Each number is 200 + 40 x the weight over its row's rms, rounded and kept within 0 to 999. Layers, rows and columns count from 0. The size before them is the row's rms in percent of the matrix's.

# layer 2 MLP gate, 320x128, rms 0.0725, rows 209-227, columns 0-127
115,231,247,248,169,223,171,131,233,224,247,245,166,174,178,214,210,208,191,174,193,194,149,144,132,160,231,222,266,261,247,165,288,229,170,300,223,209,231,182,208,170,226,195,188,155,211,194,255,137,217,206,223,181,214,198,221,208,234,186,157,168,225,270,175,188,210,204,245,271,297,234,273,98,219,200,222,258,233,214,143,203,213,200,159,138,197,190,153,197,262,220,207,173,214,219,171,213,176,209,245,239,304,209,209,219,249,99,179,219,207,151,263,147,220,129,245,155,183,196,221,142,182,224,169,223,238,202,213
096,187,153,205,204,183,214,162,231,236,156,265,212,101,198,230,179,194,122,221,154,220,178,193,211,289,182,226,237,158,267,149,206,213,170,187,200,207,145,181,200,197,157,263,190,216,205,243,248,200,222,204,236,253,172,313,173,191,183,140,192,218,251,144,246,115,163,227,194,176,206,192,141,249,115,178,202,216,244,222,190,257,255,126,183,197,199,172,177,211,204,239,181,162,148,237,153,162,179,246,215,140,151,139,226,216,109,211,232,163,244,165,172,203,232,168,213,158,134,185,164,203,159,181,242,160,217,299,165
100,243,254,195,190,174,253,147,181,233,231,224,210,225,267,222,244,190,219,198,278,191,253,131,263,218,196,151,225,93,211,206,175,169,182,179,200,224,228,267,184,184,231,203,242,231,229,118,147,232,238,233,214,238,191,282,221,264,254,156,209,223,234,191,218,239,203,163,219,243,169,131,150,251,168,171,195,206,177,209,200,195,239,197,182,211,172,239,219,229,137,207,148,197,174,199,298,183,244,160,236,149,179,145,194,251,105,160,228,185,212,179,132,211,109,281,185,174,162,247,261,246,209,185,204,193,237,132,187
099,228,144,210,245,239,225,213,185,206,99,288,207,190,234,172,201,139,166,224,239,218,184,236,177,246,200,174,260,186,198,223,232,222,127,224,140,272,217,198,200,160,165,196,212,249,103,220,201,177,238,227,225,206,202,178,171,215,214,274,191,155,210,192,184,233,177,172,203,205,167,143,137,248,173,324,203,207,302,247,197,227,235,186,228,208,229,215,188,207,176,219,193,270,217,245,181,177,214,210,206,214,204,235,174,203,198,126,205,175,165,265,252,171,201,162,146,229,178,135,198,180,241,285,218,243,309,106,208
097,225,226,263,164,195,208,289,127,208,180,288,212,121,154,187,277,153,154,144,234,167,181,225,180,177,153,116,178,177,242,202,159,217,185,186,288,166,172,176,179,171,175,234,185,212,158,213,170,174,218,174,228,144,200,298,190,196,133,194,157,215,221,217,226,202,209,183,142,201,199,197,203,205,164,205,109,208,275,192,242,166,208,221,167,202,225,233,276,189,189,169,200,145,136,228,235,112,216,198,183,192,160,152,223,191,214,176,168,179,206,133,154,326,269,245,180,178,186,260,223,220,157,198,203,219,191,169,155
098,183,178,162,307,220,201,231,140,226,227,177,256,185,133,230,181,288,223,184,207,267,191,170,124,208,171,232,177,207,148,268,236,238,144,234,166,218,247,232,232,201,221,227,237,215,191,201,205,230,197,196,199,226,197,168,298,186,172,210,171,190,152,190,244,163,227,207,165,150,113,221,266,158,222,205,225,204,174,130,189,190,205,237,206,158,278,253,246,105,195,148,236,195,135,170,127,243,146,222,150,119,148,157,210,163,182,203,184,202,215,242,177,239,290,167,186,190,234,242,252,195,212,225,189,225,189,237,264
100,190,187,215,252,187,220,162,182,223,107,230,180,233,199,87,156,237,205,210,148,178,164,271,114,215,262,145,208,163,124,164,189,179,208,264,211,241,223,183,190,172,193,254,133,227,211,211,203,162,222,113,197,164,204,194,210,236,220,194,200,163,198,236,249,136,173,220,157,239,167,219,141,176,233,220,188,187,207,238,194,174,136,111,221,221,199,204,244,244,82,273,177,177,201,206,250,171,185,201,208,195,135,158,303,193,183,232,226,193,167,145,193,250,188,204,198,223,181,212,227,247,211,171,245,298,142,175,197
106,236,192,149,109,212,283,191,253,153,188,265,154,217,164,237,216,225,197,197,249,234,231,256,247,170,165,177,160,214,226,217,175,243,239,127,167,184,218,190,285,164,174,186,183,205,162,166,257,188,188,189,208,220,145,239,230,132,152,209,185,221,232,182,192,145,228,195,207,180,173,149,120,215,262,207,212,233,165,208,235,192,326,249,231,197,255,175,164,204,166,175,171,203,268,245,199,208,239,204,204,225,163,134,174,141,215,164,208,216,187,220,66,240,241,203,198,211,194,149,251,173,167,182,211,187,226,85,191
108,236,204,177,173,242,284,214,208,208,174,227,269,199,245,189,158,173,223,207,201,165,221,184,177,191,140,169,227,262,175,210,234,245,275,229,141,254,241,169,162,223,156,165,127,158,203,271,233,207,195,173,191,139,168,204,232,193,193,174,178,185,252,189,301,206,274,277,205,137,223,250,231,207,173,215,214,123,167,216,184,174,230,205,163,220,195,152,236,246,205,207,229,197,244,181,309,247,249,197,263,222,165,174,210,182,168,149,206,189,193,280,184,144,262,190,207,228,183,151,164,118,198,229,221,187,316,239,246
108,171,225,138,237,264,245,160,169,227,152,243,138,210,243,104,183,244,168,174,168,253,208,214,184,106,160,133,223,227,148,155,207,212,194,208,174,190,223,208,154,169,220,248,176,224,277,295,207,211,169,162,234,251,146,199,279,201,196,252,193,108,222,176,233,200,135,208,196,213,279,258,175,243,253,226,221,213,209,200,214,184,202,176,187,217,178,183,198,200,249,156,177,189,204,300,244,169,188,207,188,276,199,164,167,225,238,174,173,167,163,144,235,149,210,234,190,223,210,122,245,151,217,150,222,231,243,116,210
112,221,180,175,165,240,170,145,202,229,199,225,226,225,219,240,207,230,176,173,157,241,234,230,123,222,141,258,172,164,229,166,255,188,214,193,259,160,263,185,210,176,255,146,181,229,154,152,218,168,198,185,184,193,183,240,227,221,179,218,213,183,225,175,208,148,194,254,173,145,134,171,183,137,131,279,226,258,190,247,215,171,195,146,232,258,215,226,206,219,234,163,263,167,202,253,156,221,253,217,230,57,155,141,207,215,270,179,185,193,227,256,215,218,155,158,174,213,124,151,201,189,149,142,250,214,248,212,308
106,251,163,187,232,175,197,258,158,180,198,231,157,173,220,243,191,226,137,216,220,202,151,204,194,181,236,227,200,98,173,258,220,162,234,239,350,274,207,143,249,228,195,264,236,212,227,250,173,229,213,209,161,176,205,189,147,223,144,236,162,175,286,241,197,184,167,252,188,199,164,173,171,193,268,259,278,250,252,149,196,233,194,196,199,255,243,179,188,201,162,132,125,220,181,222,219,255,230,140,214,178,178,221,231,288,193,132,180,202,245,193,204,234,202,255,144,206,219,225,208,238,227,186,208,180,221,131,155
103,225,157,241,151,208,146,183,125,149,140,236,147,161,185,165,197,157,182,254,158,246,216,229,182,200,270,189,232,95,142,147,236,225,159,168,185,286,257,220,213,225,215,219,149,206,173,206,136,263,316,214,200,207,191,267,134,228,248,257,194,179,208,142,226,213,203,239,185,204,186,204,140,241,209,203,157,180,134,207,206,179,251,183,185,202,215,199,279,156,197,145,209,202,179,233,126,213,224,191,227,174,203,202,174,279,212,222,191,208,216,144,205,188,242,271,120,241,166,198,258,257,154,164,152,184,170,232,206
102,225,244,202,206,170,228,215,144,243,185,298,271,155,183,184,200,232,149,204,169,254,262,224,150,193,178,220,271,197,131,141,199,201,234,166,246,191,142,186,148,193,223,120,197,235,186,240,207,166,153,249,154,174,166,197,183,193,232,124,260,145,201,247,226,93,134,213,230,169,156,203,170,228,144,217,167,294,253,169,218,222,203,138,207,205,220,172,197,177,176,204,144,204,218,279,164,153,118,142,171,146,217,158,215,251,166,169,216,183,167,223,226,223,202,171,128,227,231,202,207,233,203,123,222,228,220,150,201
101,227,129,215,262,261,177,251,221,143,156,257,230,252,223,190,203,178,157,209,246,108,161,166,157,285,212,186,245,166,207,175,235,216,169,247,181,247,164,216,112,209,205,259,150,199,186,212,197,223,197,177,217,169,207,237,344,214,186,180,145,193,172,161,169,254,217,247,179,180,198,231,214,176,237,170,185,182,222,229,234,172,165,233,225,228,216,156,227,288,258,227,201,210,189,193,264,237,153,223,187,229,180,230,159,125,290,167,186,252,203,212,215,215,259,156,165,245,224,172,192,88,194,200,258,214,158,190,207
100,202,213,213,162,153,212,198,175,175,222,167,219,227,163,216,152,233,307,177,131,181,181,189,219,275,199,240,191,149,212,178,172,195,209,198,157,259,165,219,176,212,160,214,253,243,204,175,191,275,195,186,199,197,173,261,221,183,171,195,227,212,212,204,214,173,247,171,155,222,239,243,207,274,202,274,152,211,176,181,177,116,220,142,215,195,209,143,175,164,144,173,281,143,263,255,166,207,219,169,209,207,254,238,123,221,114,183,229,109,132,157,143,214,120,247,195,150,111,200,230,188,212,257,215,144,149,201,145
099,197,172,171,199,172,223,208,239,182,222,220,210,134,181,159,225,192,181,196,256,143,170,203,185,207,155,230,232,188,88,141,183,192,231,217,237,186,186,219,218,219,282,257,170,189,259,180,273,118,186,258,184,234,239,173,193,142,222,174,193,236,188,183,137,156,213,187,251,195,210,167,284,247,179,147,223,205,174,186,238,239,223,222,200,186,178,203,173,174,251,188,163,130,221,167,267,266,173,202,202,72,185,133,191,178,179,237,234,260,161,140,165,204,225,251,197,199,169,183,299,206,148,164,150,138,224,258,274
088,227,183,271,184,134,133,233,275,168,137,199,180,199,225,172,234,153,128,127,181,297,237,273,214,160,167,208,217,206,210,232,130,211,157,203,206,201,110,267,243,245,162,132,268,274,184,189,211,234,188,147,220,242,166,206,191,217,224,224,260,189,137,188,194,214,194,216,185,272,216,194,237,182,250,226,203,145,223,176,256,169,144,136,153,144,256,218,224,192,244,204,97,253,214,204,203,132,226,183,173,157,181,156,223,190,241,212,219,194,210,143,161,220,167,162,165,189,175,244,202,194,213,210,214,250,215,262,232
109,189,220,234,229,210,204,172,287,224,227,156,217,225,168,215,213,230,186,212,183,164,105,236,157,162,172,237,252,218,270,244,190,276,63,196,142,159,127,205,235,203,192,207,147,206,209,147,234,134,215,221,123,156,248,190,145,199,248,180,232,219,147,203,186,174,193,163,123,156,177,222,209,217,245,178,215,252,165,197,212,172,194,205,195,192,154,245,215,173,220,214,193,176,201,160,259,260,236,274,169,180,204,178,185,157,180,218,250,219,147,243,196,184,186,152,265,212,146,176,214,165,140,74,242,240,195,255,192
# layer 2 MLP up, 320x128, rms 0.0722, rows 209-226, columns 0-127
112,202,137,175,232,152,128,184,154,121,164,234,122,152,232,152,136,197,158,319,167,198,185,257,260,203,217,209,235,185,195,242,154,147,197,229,190,296,211,265,195,164,179,227,146,269,157,187,235,248,170,245,192,112,232,220,178,261,224,226,231,173,176,224,201,228,126,144,203,171,179,235,190,174,239,228,134,220,213,190,235,148,186,199,199,162,217,207,214,214,246,223,226,184,242,241,168,170,252,238,198,161,173,183,245,266,206,235,260,185,261,190,236,171,205,220,183,171,278,167,192,225,132,182,265,207,149,219,219
091,252,188,164,176,263,225,272,234,201,195,313,293,254,185,160,262,224,286,226,234,164,165,260,146,225,138,314,229,223,252,197,224,194,213,190,195,182,231,192,207,246,208,170,252,188,178,191,217,130,241,185,147,203,287,179,195,226,191,207,147,178,185,201,197,196,176,153,227,239,134,202,173,198,181,195,225,175,247,166,152,193,262,133,182,199,142,160,190,211,206,188,222,188,202,229,167,285,224,224,187,206,205,165,133,127,266,219,186,167,144,205,188,226,192,260,172,263,223,173,163,199,217,196,250,192,150,117,235
099,214,239,167,177,117,166,256,283,249,238,223,213,197,212,264,227,258,217,214,141,240,131,238,200,221,150,172,153,165,196,233,291,141,228,165,180,179,215,207,210,217,208,184,156,156,189,206,190,145,200,201,259,120,172,237,138,249,205,172,158,248,183,158,259,212,190,155,179,253,244,114,190,198,150,168,178,205,177,219,211,137,204,180,177,181,151,286,233,187,138,181,208,119,237,238,200,143,222,168,205,207,155,197,223,215,172,239,241,198,166,171,187,197,155,230,240,160,129,232,281,275,221,234,209,121,231,246,182
101,266,207,232,148,176,249,229,206,148,145,214,166,220,196,235,115,175,164,163,205,252,167,224,266,217,193,229,195,125,206,175,273,163,133,223,179,203,212,160,181,199,254,212,169,217,176,213,235,256,262,214,160,193,217,208,226,206,231,239,232,160,280,176,248,164,244,208,195,225,149,109,215,235,184,240,186,152,200,236,189,213,295,215,234,150,215,235,173,211,248,242,253,225,134,197,126,213,286,237,209,189,240,282,185,194,155,199,257,228,267,202,235,111,227,222,192,169,174,216,159,166,202,249,219,256,247,162,133
107,152,108,155,192,251,92,232,311,212,267,202,164,238,190,203,221,210,153,256,190,204,248,222,139,150,266,204,153,205,241,188,204,179,140,180,240,187,198,262,213,115,180,213,190,196,237,199,239,240,205,227,211,216,142,198,192,192,119,228,147,227,222,236,174,233,226,198,188,217,275,227,261,172,291,171,218,261,229,199,259,137,130,179,236,256,171,182,180,254,233,201,140,235,191,177,206,254,228,174,119,247,187,231,123,236,145,213,185,201,189,168,202,184,208,220,173,167,207,154,226,206,230,237,200,172,197,149,183
095,302,217,167,244,193,188,178,191,169,211,211,162,185,192,187,178,239,235,197,177,253,254,254,144,290,315,148,192,244,168,241,147,228,235,165,163,236,234,234,226,178,158,250,241,224,242,273,214,160,162,244,244,170,168,307,160,188,239,153,131,219,233,221,155,212,179,167,154,199,186,180,220,226,189,230,195,218,199,205,140,151,154,197,203,154,198,124,228,226,174,187,178,229,116,183,162,174,216,220,162,179,204,195,249,180,238,78,175,175,225,181,178,245,190,202,159,290,182,267,225,215,191,154,182,199,195,231,164
093,257,245,216,194,177,202,214,200,173,166,195,195,154,151,230,224,239,275,195,276,221,254,187,213,216,193,106,267,217,210,205,210,187,193,243,177,149,210,168,288,191,197,191,151,231,170,215,229,149,214,183,171,209,243,218,228,278,203,237,133,139,243,213,256,229,199,186,225,202,151,151,145,263,235,191,192,218,203,222,225,232,243,147,266,193,219,144,193,193,165,308,202,238,207,188,217,252,235,216,219,191,177,129,156,173,264,209,149,165,251,227,189,187,209,323,182,174,262,213,189,221,162,249,268,225,105,135,213
108,176,226,217,170,193,203,122,210,251,238,167,182,248,286,212,214,223,256,208,196,195,145,216,217,166,245,159,304,228,208,205,257,164,185,250,218,247,168,201,275,215,239,186,258,195,178,233,240,149,139,197,276,228,225,156,194,170,178,195,262,132,225,183,118,209,142,264,200,193,188,215,258,138,214,171,238,272,131,132,226,222,165,164,194,173,196,144,131,229,200,208,218,252,210,288,244,170,176,230,245,208,262,261,197,209,191,167,181,111,173,256,201,182,137,209,216,197,166,184,189,202,242,172,179,183,180,147,258
101,192,253,212,216,136,164,234,168,188,218,192,173,188,170,172,188,148,191,252,173,235,168,225,238,193,302,248,216,168,256,172,195,203,133,134,242,156,152,254,192,202,250,185,234,204,201,100,173,149,245,260,179,262,223,147,150,230,209,233,209,201,160,178,170,168,161,137,149,271,229,172,146,200,165,210,204,246,241,223,197,221,187,219,225,158,224,282,160,191,156,237,130,227,161,203,116,177,132,197,167,166,197,209,190,162,207,241,199,212,190,72,219,276,170,174,208,164,212,230,225,283,204,186,204,233,138,170,172
105,156,185,175,170,281,223,110,140,224,209,231,218,275,207,177,207,250,177,176,156,204,199,228,209,169,182,219,241,181,271,202,211,222,205,198,248,150,226,195,178,261,267,219,228,193,220,173,195,245,251,153,159,224,183,205,232,162,127,299,152,155,233,234,215,128,198,247,228,190,276,219,175,192,263,191,200,132,159,187,203,237,151,196,194,169,139,189,167,206,268,235,256,173,216,204,187,228,181,266,162,239,160,146,184,227,216,226,184,237,151,206,123,123,187,185,182,156,234,209,201,88,236,242,244,205,139,213,281
112,165,205,248,196,150,205,241,145,216,198,161,155,207,241,163,167,163,137,208,172,206,133,191,241,171,202,153,276,195,150,277,188,206,166,242,199,197,98,217,193,226,207,166,222,235,173,197,168,184,218,183,247,176,149,175,262,116,137,174,224,294,175,221,233,249,186,183,157,215,229,216,182,150,200,254,241,198,258,182,143,210,240,210,234,185,191,233,240,182,137,200,173,168,185,198,237,231,165,176,118,275,245,203,238,203,168,222,221,262,252,201,178,206,167,212,266,224,304,259,202,249,264,217,105,142,172,221,171
096,176,232,257,148,208,162,155,168,224,203,187,185,243,224,196,231,234,221,164,179,174,242,194,189,253,135,231,242,235,248,178,177,197,182,180,134,210,183,229,211,251,192,128,157,171,122,199,157,179,257,194,202,226,181,204,268,159,299,204,286,225,130,167,219,218,181,123,244,194,229,191,197,177,225,227,171,171,204,235,181,99,168,188,272,135,174,262,218,212,176,191,253,197,247,194,142,156,150,269,179,271,172,203,108,134,163,281,226,223,255,242,233,221,219,151,188,230,177,192,183,175,220,272,203,212,149,225,221
110,179,218,139,251,214,171,177,119,208,147,173,216,237,275,200,88,126,205,194,167,207,199,199,157,195,175,168,168,202,187,214,215,231,269,205,182,243,183,223,205,241,150,186,215,251,204,155,197,265,148,230,179,185,235,203,180,189,161,121,215,169,188,159,154,192,157,239,190,177,130,151,129,163,264,199,230,210,160,181,190,190,147,229,147,232,200,143,196,177,165,193,276,157,239,198,147,218,257,197,165,153,276,277,212,228,246,232,245,175,223,195,166,144,194,213,162,195,255,185,192,274,237,196,302,239,271,142,170
098,196,253,232,261,224,160,220,217,223,204,231,216,166,190,144,160,182,191,221,217,212,234,248,181,134,232,211,157,191,177,234,185,242,160,215,222,136,148,245,133,186,203,180,151,232,168,290,221,218,216,175,68,170,230,205,178,185,202,220,269,230,140,145,230,185,156,152,211,150,191,224,195,214,155,256,225,250,231,196,146,212,169,141,224,238,245,185,181,188,187,178,208,241,239,141,238,185,202,132,210,179,205,164,209,235,177,119,202,167,57,211,270,261,123,200,134,245,194,238,238,227,172,141,236,188,211,183,221
098,253,215,181,115,187,280,172,194,267,241,191,186,158,120,175,185,168,244,208,150,277,243,198,197,109,213,252,147,220,163,172,228,179,214,166,253,184,252,227,226,216,242,129,235,200,193,181,226,127,199,237,225,200,139,162,158,207,184,243,243,236,219,215,240,184,164,172,219,233,187,129,177,210,193,225,227,237,182,160,194,232,215,137,196,204,208,205,211,96,130,162,177,234,223,222,136,170,171,166,188,170,161,213,227,188,126,212,133,217,195,128,184,184,103,250,244,169,207,224,205,250,220,176,101,160,238,246,193
103,230,190,194,202,182,189,176,168,239,207,234,136,147,164,263,209,205,144,144,112,185,157,245,272,230,171,163,218,128,210,203,187,200,181,214,174,189,161,198,278,202,145,160,217,257,203,245,286,294,219,196,237,293,208,187,131,185,250,198,243,151,187,166,158,172,158,155,177,155,204,221,163,246,241,205,160,222,135,171,205,191,214,138,218,183,209,193,169,144,145,205,135,207,248,196,120,152,244,169,177,266,188,202,131,278,143,164,171,137,194,129,215,256,182,220,236,195,153,215,215,211,239,200,177,156,197,215,235
096,148,201,182,196,224,206,152,123,237,244,97,308,132,193,214,230,257,205,203,218,199,152,173,186,218,187,171,201,248,195,230,256,159,225,219,163,148,194,221,172,223,220,200,217,156,184,124,162,156,167,244,199,168,248,166,235,114,214,134,245,206,156,202,190,159,252,198,157,163,324,238,212,229,191,172,193,202,264,213,185,202,172,196,220,215,164,215,159,133,220,163,239,186,179,162,199,176,216,298,303,167,207,165,220,166,212,247,257,197,183,204,124,164,251,218,205,177,169,166,192,184,166,147,192,162,192,284,191
102,115,273,160,180,252,270,145,161,199,275,169,208,220,217,203,213,210,246,182,179,178,163,201,162,279,215,212,176,215,162,170,253,213,234,167,202,239,186,203,174,113,207,240,207,183,176,166,184,133,182,141,238,215,221,134,237,161,183,149,178,187,201,215,245,256,189,210,164,93,221,181,194,185,169,216,201,156,228,241,183,244,220,251,235,212,169,183,165,270,225,127,283,154,187,225,245,237,210,211,207,275,201,232,155,262,85,213,120,246,158,212,238,217,274,228,243,217,223,229,218,175,240,195,208,136,201,215,174
# layer 2 MLP down (transposed), 320x128, rms 0.0726, rows 209-226, columns 0-127
110,218,198,212,182,200,250,163,271,237,212,256,174,239,245,211,269,163,247,267,154,129,237,164,161,209,200,243,171,187,187,183,160,272,225,193,196,126,189,157,250,186,160,235,175,214,186,170,193,188,191,153,195,225,134,176,97,198,301,213,186,203,186,236,130,168,171,285,151,176,172,217,198,136,217,218,187,172,231,138,230,222,153,163,206,230,134,225,133,172,157,156,200,233,233,199,170,203,173,154,137,226,155,171,246,200,176,206,182,215,316,247,227,221,147,206,262,214,258,221,219,258,268,174,226,245,219,224,183
094,212,234,136,172,205,178,120,123,179,218,166,138,194,224,249,160,176,201,209,206,185,245,160,245,195,224,142,179,189,154,188,163,254,232,159,202,190,188,160,200,95,192,197,185,198,179,208,223,210,213,232,207,158,233,180,232,193,252,179,243,178,229,247,249,194,199,236,240,110,210,128,222,234,157,246,181,134,235,280,358,259,199,260,168,198,233,297,199,167,199,178,200,183,220,131,180,224,204,178,201,161,155,236,186,273,247,186,172,182,209,232,139,248,224,165,227,112,208,251,216,216,230,203,169,193,234,203,214
099,280,213,206,205,169,168,199,171,279,222,169,197,141,244,170,214,151,147,211,224,160,250,191,264,201,129,219,278,185,195,190,104,270,195,184,191,210,237,183,144,172,197,214,241,152,198,228,116,204,169,234,190,200,211,214,224,120,126,194,259,228,140,259,197,178,228,217,276,233,211,213,240,231,191,257,258,239,230,204,177,288,235,204,214,253,210,258,163,233,184,183,178,145,198,182,211,170,264,173,239,177,222,133,261,256,171,140,170,289,163,175,193,219,160,248,214,217,120,238,197,185,169,172,214,218,214,176,251
102,123,193,208,178,214,163,189,189,199,185,220,197,161,257,239,218,212,191,187,199,156,151,191,176,149,132,200,188,243,198,252,244,251,255,219,232,136,240,222,215,210,126,177,164,148,231,179,245,196,178,183,188,163,201,219,180,231,263,160,196,166,166,249,227,324,163,156,173,178,268,252,169,187,217,166,136,208,173,139,204,192,143,166,167,226,184,202,225,229,246,148,237,279,240,164,188,163,226,187,193,123,219,127,194,165,197,156,212,140,192,115,185,236,117,260,167,214,299,270,225,231,188,155,253,241,173,189,177
108,178,209,145,153,269,210,188,285,240,240,236,153,218,206,195,174,309,75,234,133,206,186,245,126,199,223,171,163,165,176,210,187,174,151,227,224,168,251,174,226,184,133,191,178,186,196,160,232,162,228,193,163,215,161,253,216,194,208,235,174,228,240,216,151,242,241,172,183,213,160,196,161,181,259,203,118,266,189,78,214,227,177,162,202,204,200,217,227,217,180,160,183,231,154,122,207,220,217,206,201,174,211,267,193,196,119,195,241,247,157,279,181,222,154,227,158,187,169,186,223,198,193,287,155,226,190,181,262
097,184,272,183,218,156,183,260,180,186,245,180,241,178,143,247,124,258,183,247,198,197,192,191,201,234,199,243,126,232,206,214,153,233,163,195,205,221,201,240,145,207,235,217,193,243,230,187,163,157,279,240,184,191,293,140,243,206,159,127,153,158,189,184,180,103,154,206,120,114,181,174,152,206,198,219,205,172,173,133,158,179,160,208,188,245,277,266,150,199,135,147,193,196,189,191,152,284,199,207,131,181,236,195,173,225,207,207,191,146,208,254,215,222,190,157,131,216,264,240,204,162,178,190,205,294,204,219,202
093,190,212,194,207,185,238,161,153,108,210,227,240,171,227,199,218,176,117,252,169,219,228,184,281,135,190,218,282,162,249,206,155,213,203,200,206,269,290,193,189,265,129,243,230,213,156,181,231,177,161,184,184,221,199,180,224,217,218,157,232,214,175,111,221,248,228,181,234,163,201,183,193,194,182,182,159,243,256,219,254,234,247,193,218,224,233,205,206,130,247,220,184,216,227,271,115,206,267,219,204,236,229,202,140,325,216,214,333,169,217,174,198,196,155,176,150,190,254,198,182,195,247,223,188,240,155,185,195
104,167,194,205,221,161,110,128,145,222,164,192,226,190,198,247,134,185,260,174,227,182,155,197,267,167,188,193,194,135,206,195,235,198,264,250,213,155,191,191,149,198,184,181,274,144,273,167,166,245,194,97,176,183,192,213,253,121,209,252,198,173,165,168,188,198,157,184,247,271,213,174,195,224,160,215,161,158,167,182,198,197,156,205,202,245,134,272,113,263,257,201,142,207,194,174,183,208,203,203,110,138,228,228,170,233,160,172,132,160,216,149,211,254,198,201,147,183,221,253,237,213,154,197,254,142,170,253,184
103,264,160,220,238,209,271,245,195,197,204,268,169,189,161,178,219,264,228,154,184,206,175,186,192,147,195,144,189,266,224,334,138,202,171,245,203,185,246,193,269,275,174,117,183,178,207,230,182,157,192,171,253,220,179,285,96,194,232,173,187,181,231,208,148,202,236,217,231,169,263,180,211,180,196,182,181,189,181,255,266,216,292,197,191,250,171,189,228,215,243,184,201,232,202,148,151,153,134,210,195,204,187,224,228,142,182,206,238,166,208,213,272,168,230,184,164,292,168,147,222,231,161,213,220,132,225,186,236
103,206,295,154,195,168,231,151,172,205,230,181,248,174,226,202,133,159,198,246,224,255,213,203,207,257,213,195,244,221,211,196,257,277,229,177,211,163,162,168,193,198,270,201,195,188,217,210,205,143,173,208,239,191,150,214,227,137,265,231,199,228,236,214,158,132,150,199,253,207,246,140,225,206,170,196,212,213,200,297,238,268,195,172,234,282,142,236,228,215,130,172,272,201,153,193,170,261,220,179,195,167,225,206,199,179,266,168,220,188,235,258,115,185,91,201,171,143,163,192,121,247,232,153,169,183,193,164,130
097,148,141,217,167,201,214,208,211,225,213,205,234,234,180,172,279,176,228,145,175,236,205,289,160,186,155,235,192,194,182,199,246,195,186,239,246,189,189,175,146,179,209,158,213,221,212,201,230,168,259,208,164,185,217,240,155,141,204,204,168,197,204,116,239,280,232,197,149,157,191,227,149,147,208,201,263,226,187,189,223,216,167,210,279,283,216,277,219,183,231,159,323,213,215,285,262,181,194,212,242,147,179,245,185,239,160,259,224,210,226,203,280,156,180,198,186,200,147,136,270,140,172,118,253,240,181,200,256
090,226,184,222,228,220,242,222,210,184,278,155,202,221,172,256,225,252,162,202,228,210,158,211,141,140,153,207,180,159,193,265,260,209,244,201,257,192,200,176,264,249,167,253,191,232,217,253,192,206,157,162,148,179,204,226,129,169,101,110,134,184,256,234,165,247,255,258,192,227,229,230,176,221,227,133,203,227,212,141,240,254,207,159,173,210,244,187,253,240,201,121,216,207,115,218,198,263,219,160,238,194,176,204,209,259,217,191,242,233,244,198,260,142,237,264,214,204,156,191,231,126,218,157,202,210,165,119,157
102,217,235,215,281,211,224,212,116,166,169,208,295,228,219,243,184,168,182,178,243,216,189,201,208,136,219,137,120,197,239,288,252,175,165,212,235,172,191,274,255,228,185,142,162,218,196,216,174,214,201,216,165,182,178,231,220,220,152,252,166,245,196,223,215,237,140,265,203,222,220,186,250,211,219,187,268,186,246,244,214,161,188,198,165,194,221,199,156,211,242,179,244,163,195,190,234,183,207,158,274,159,200,219,233,164,111,195,190,237,322,138,97,195,308,204,168,207,214,150,197,211,146,264,233,204,208,196,233
103,159,236,259,236,203,211,253,202,227,272,162,156,170,242,296,241,195,174,263,171,201,121,146,166,240,227,139,180,223,244,147,221,147,189,191,176,234,219,128,222,179,241,227,210,179,236,217,209,231,227,171,242,247,204,178,246,193,125,262,186,255,243,256,234,138,218,218,186,183,218,135,232,166,292,163,217,196,186,220,243,248,249,244,188,238,151,205,216,178,132,165,117,182,212,143,164,154,277,172,179,261,260,171,222,214,202,210,151,186,188,257,239,215,215,170,242,222,167,128,185,220,183,246,197,188,252,268,193
102,229,253,211,189,257,274,180,198,132,148,181,230,241,120,146,238,215,220,224,134,257,271,210,176,114,207,213,179,310,194,200,195,174,147,281,228,277,317,212,195,242,205,189,190,218,137,213,168,275,196,217,195,150,134,197,205,197,218,252,204,184,225,174,194,187,182,235,249,257,264,233,123,177,179,151,180,203,193,190,161,174,207,181,218,180,233,202,218,212,199,205,190,197,166,218,142,154,149,215,283,220,86,216,199,246,151,206,226,202,115,205,205,189,202,218,183,199,198,193,168,167,178,181,168,171,248,202,149
100,159,207,196,200,180,178,215,285,167,203,199,268,115,181,245,163,159,152,154,107,181,174,265,194,204,199,143,223,233,178,224,220,175,227,168,139,202,213,157,168,278,240,200,103,238,210,229,256,215,177,226,227,198,228,136,155,210,197,239,207,180,228,219,201,223,254,169,242,188,259,171,207,192,184,195,207,236,217,190,248,204,226,134,255,186,232,184,216,190,239,119,137,179,243,232,157,190,182,211,286,240,198,201,147,218,182,155,174,194,212,229,127,204,216,268,305,211,153,178,274,123,232,248,165,140,219,224,267
099,81,184,220,251,175,207,206,229,154,157,194,143,258,186,150,217,181,182,258,205,220,237,212,204,188,184,251,211,183,189,175,199,231,193,220,254,252,156,216,204,224,233,213,159,181,192,243,312,193,154,124,190,165,193,219,205,183,211,175,251,69,167,230,212,194,228,263,258,176,189,195,240,260,253,185,220,187,148,230,220,235,163,289,283,205,234,229,253,186,237,152,221,248,105,240,257,279,184,238,232,202,160,217,207,198,227,208,232,205,177,189,294,211,129,184,229,240,213,195,250,160,247,222,191,185,201,201,190
103,173,296,157,209,251,205,226,199,228,208,199,231,233,196,201,249,190,144,141,149,241,139,230,156,193,209,254,257,226,173,175,215,230,210,203,244,243,206,185,228,143,256,155,167,218,177,139,180,171,252,157,196,206,191,210,254,230,223,203,193,216,241,130,191,177,174,238,168,180,139,144,109,155,175,283,197,170,258,174,210,267,240,200,244,194,146,113,165,243,243,136,198,201,159,196,234,214,123,171,218,252,151,173,193,218,184,194,168,213,220,214,268,193,309,161,124,291,220,217,228,157,185,205,208,208,143,154,191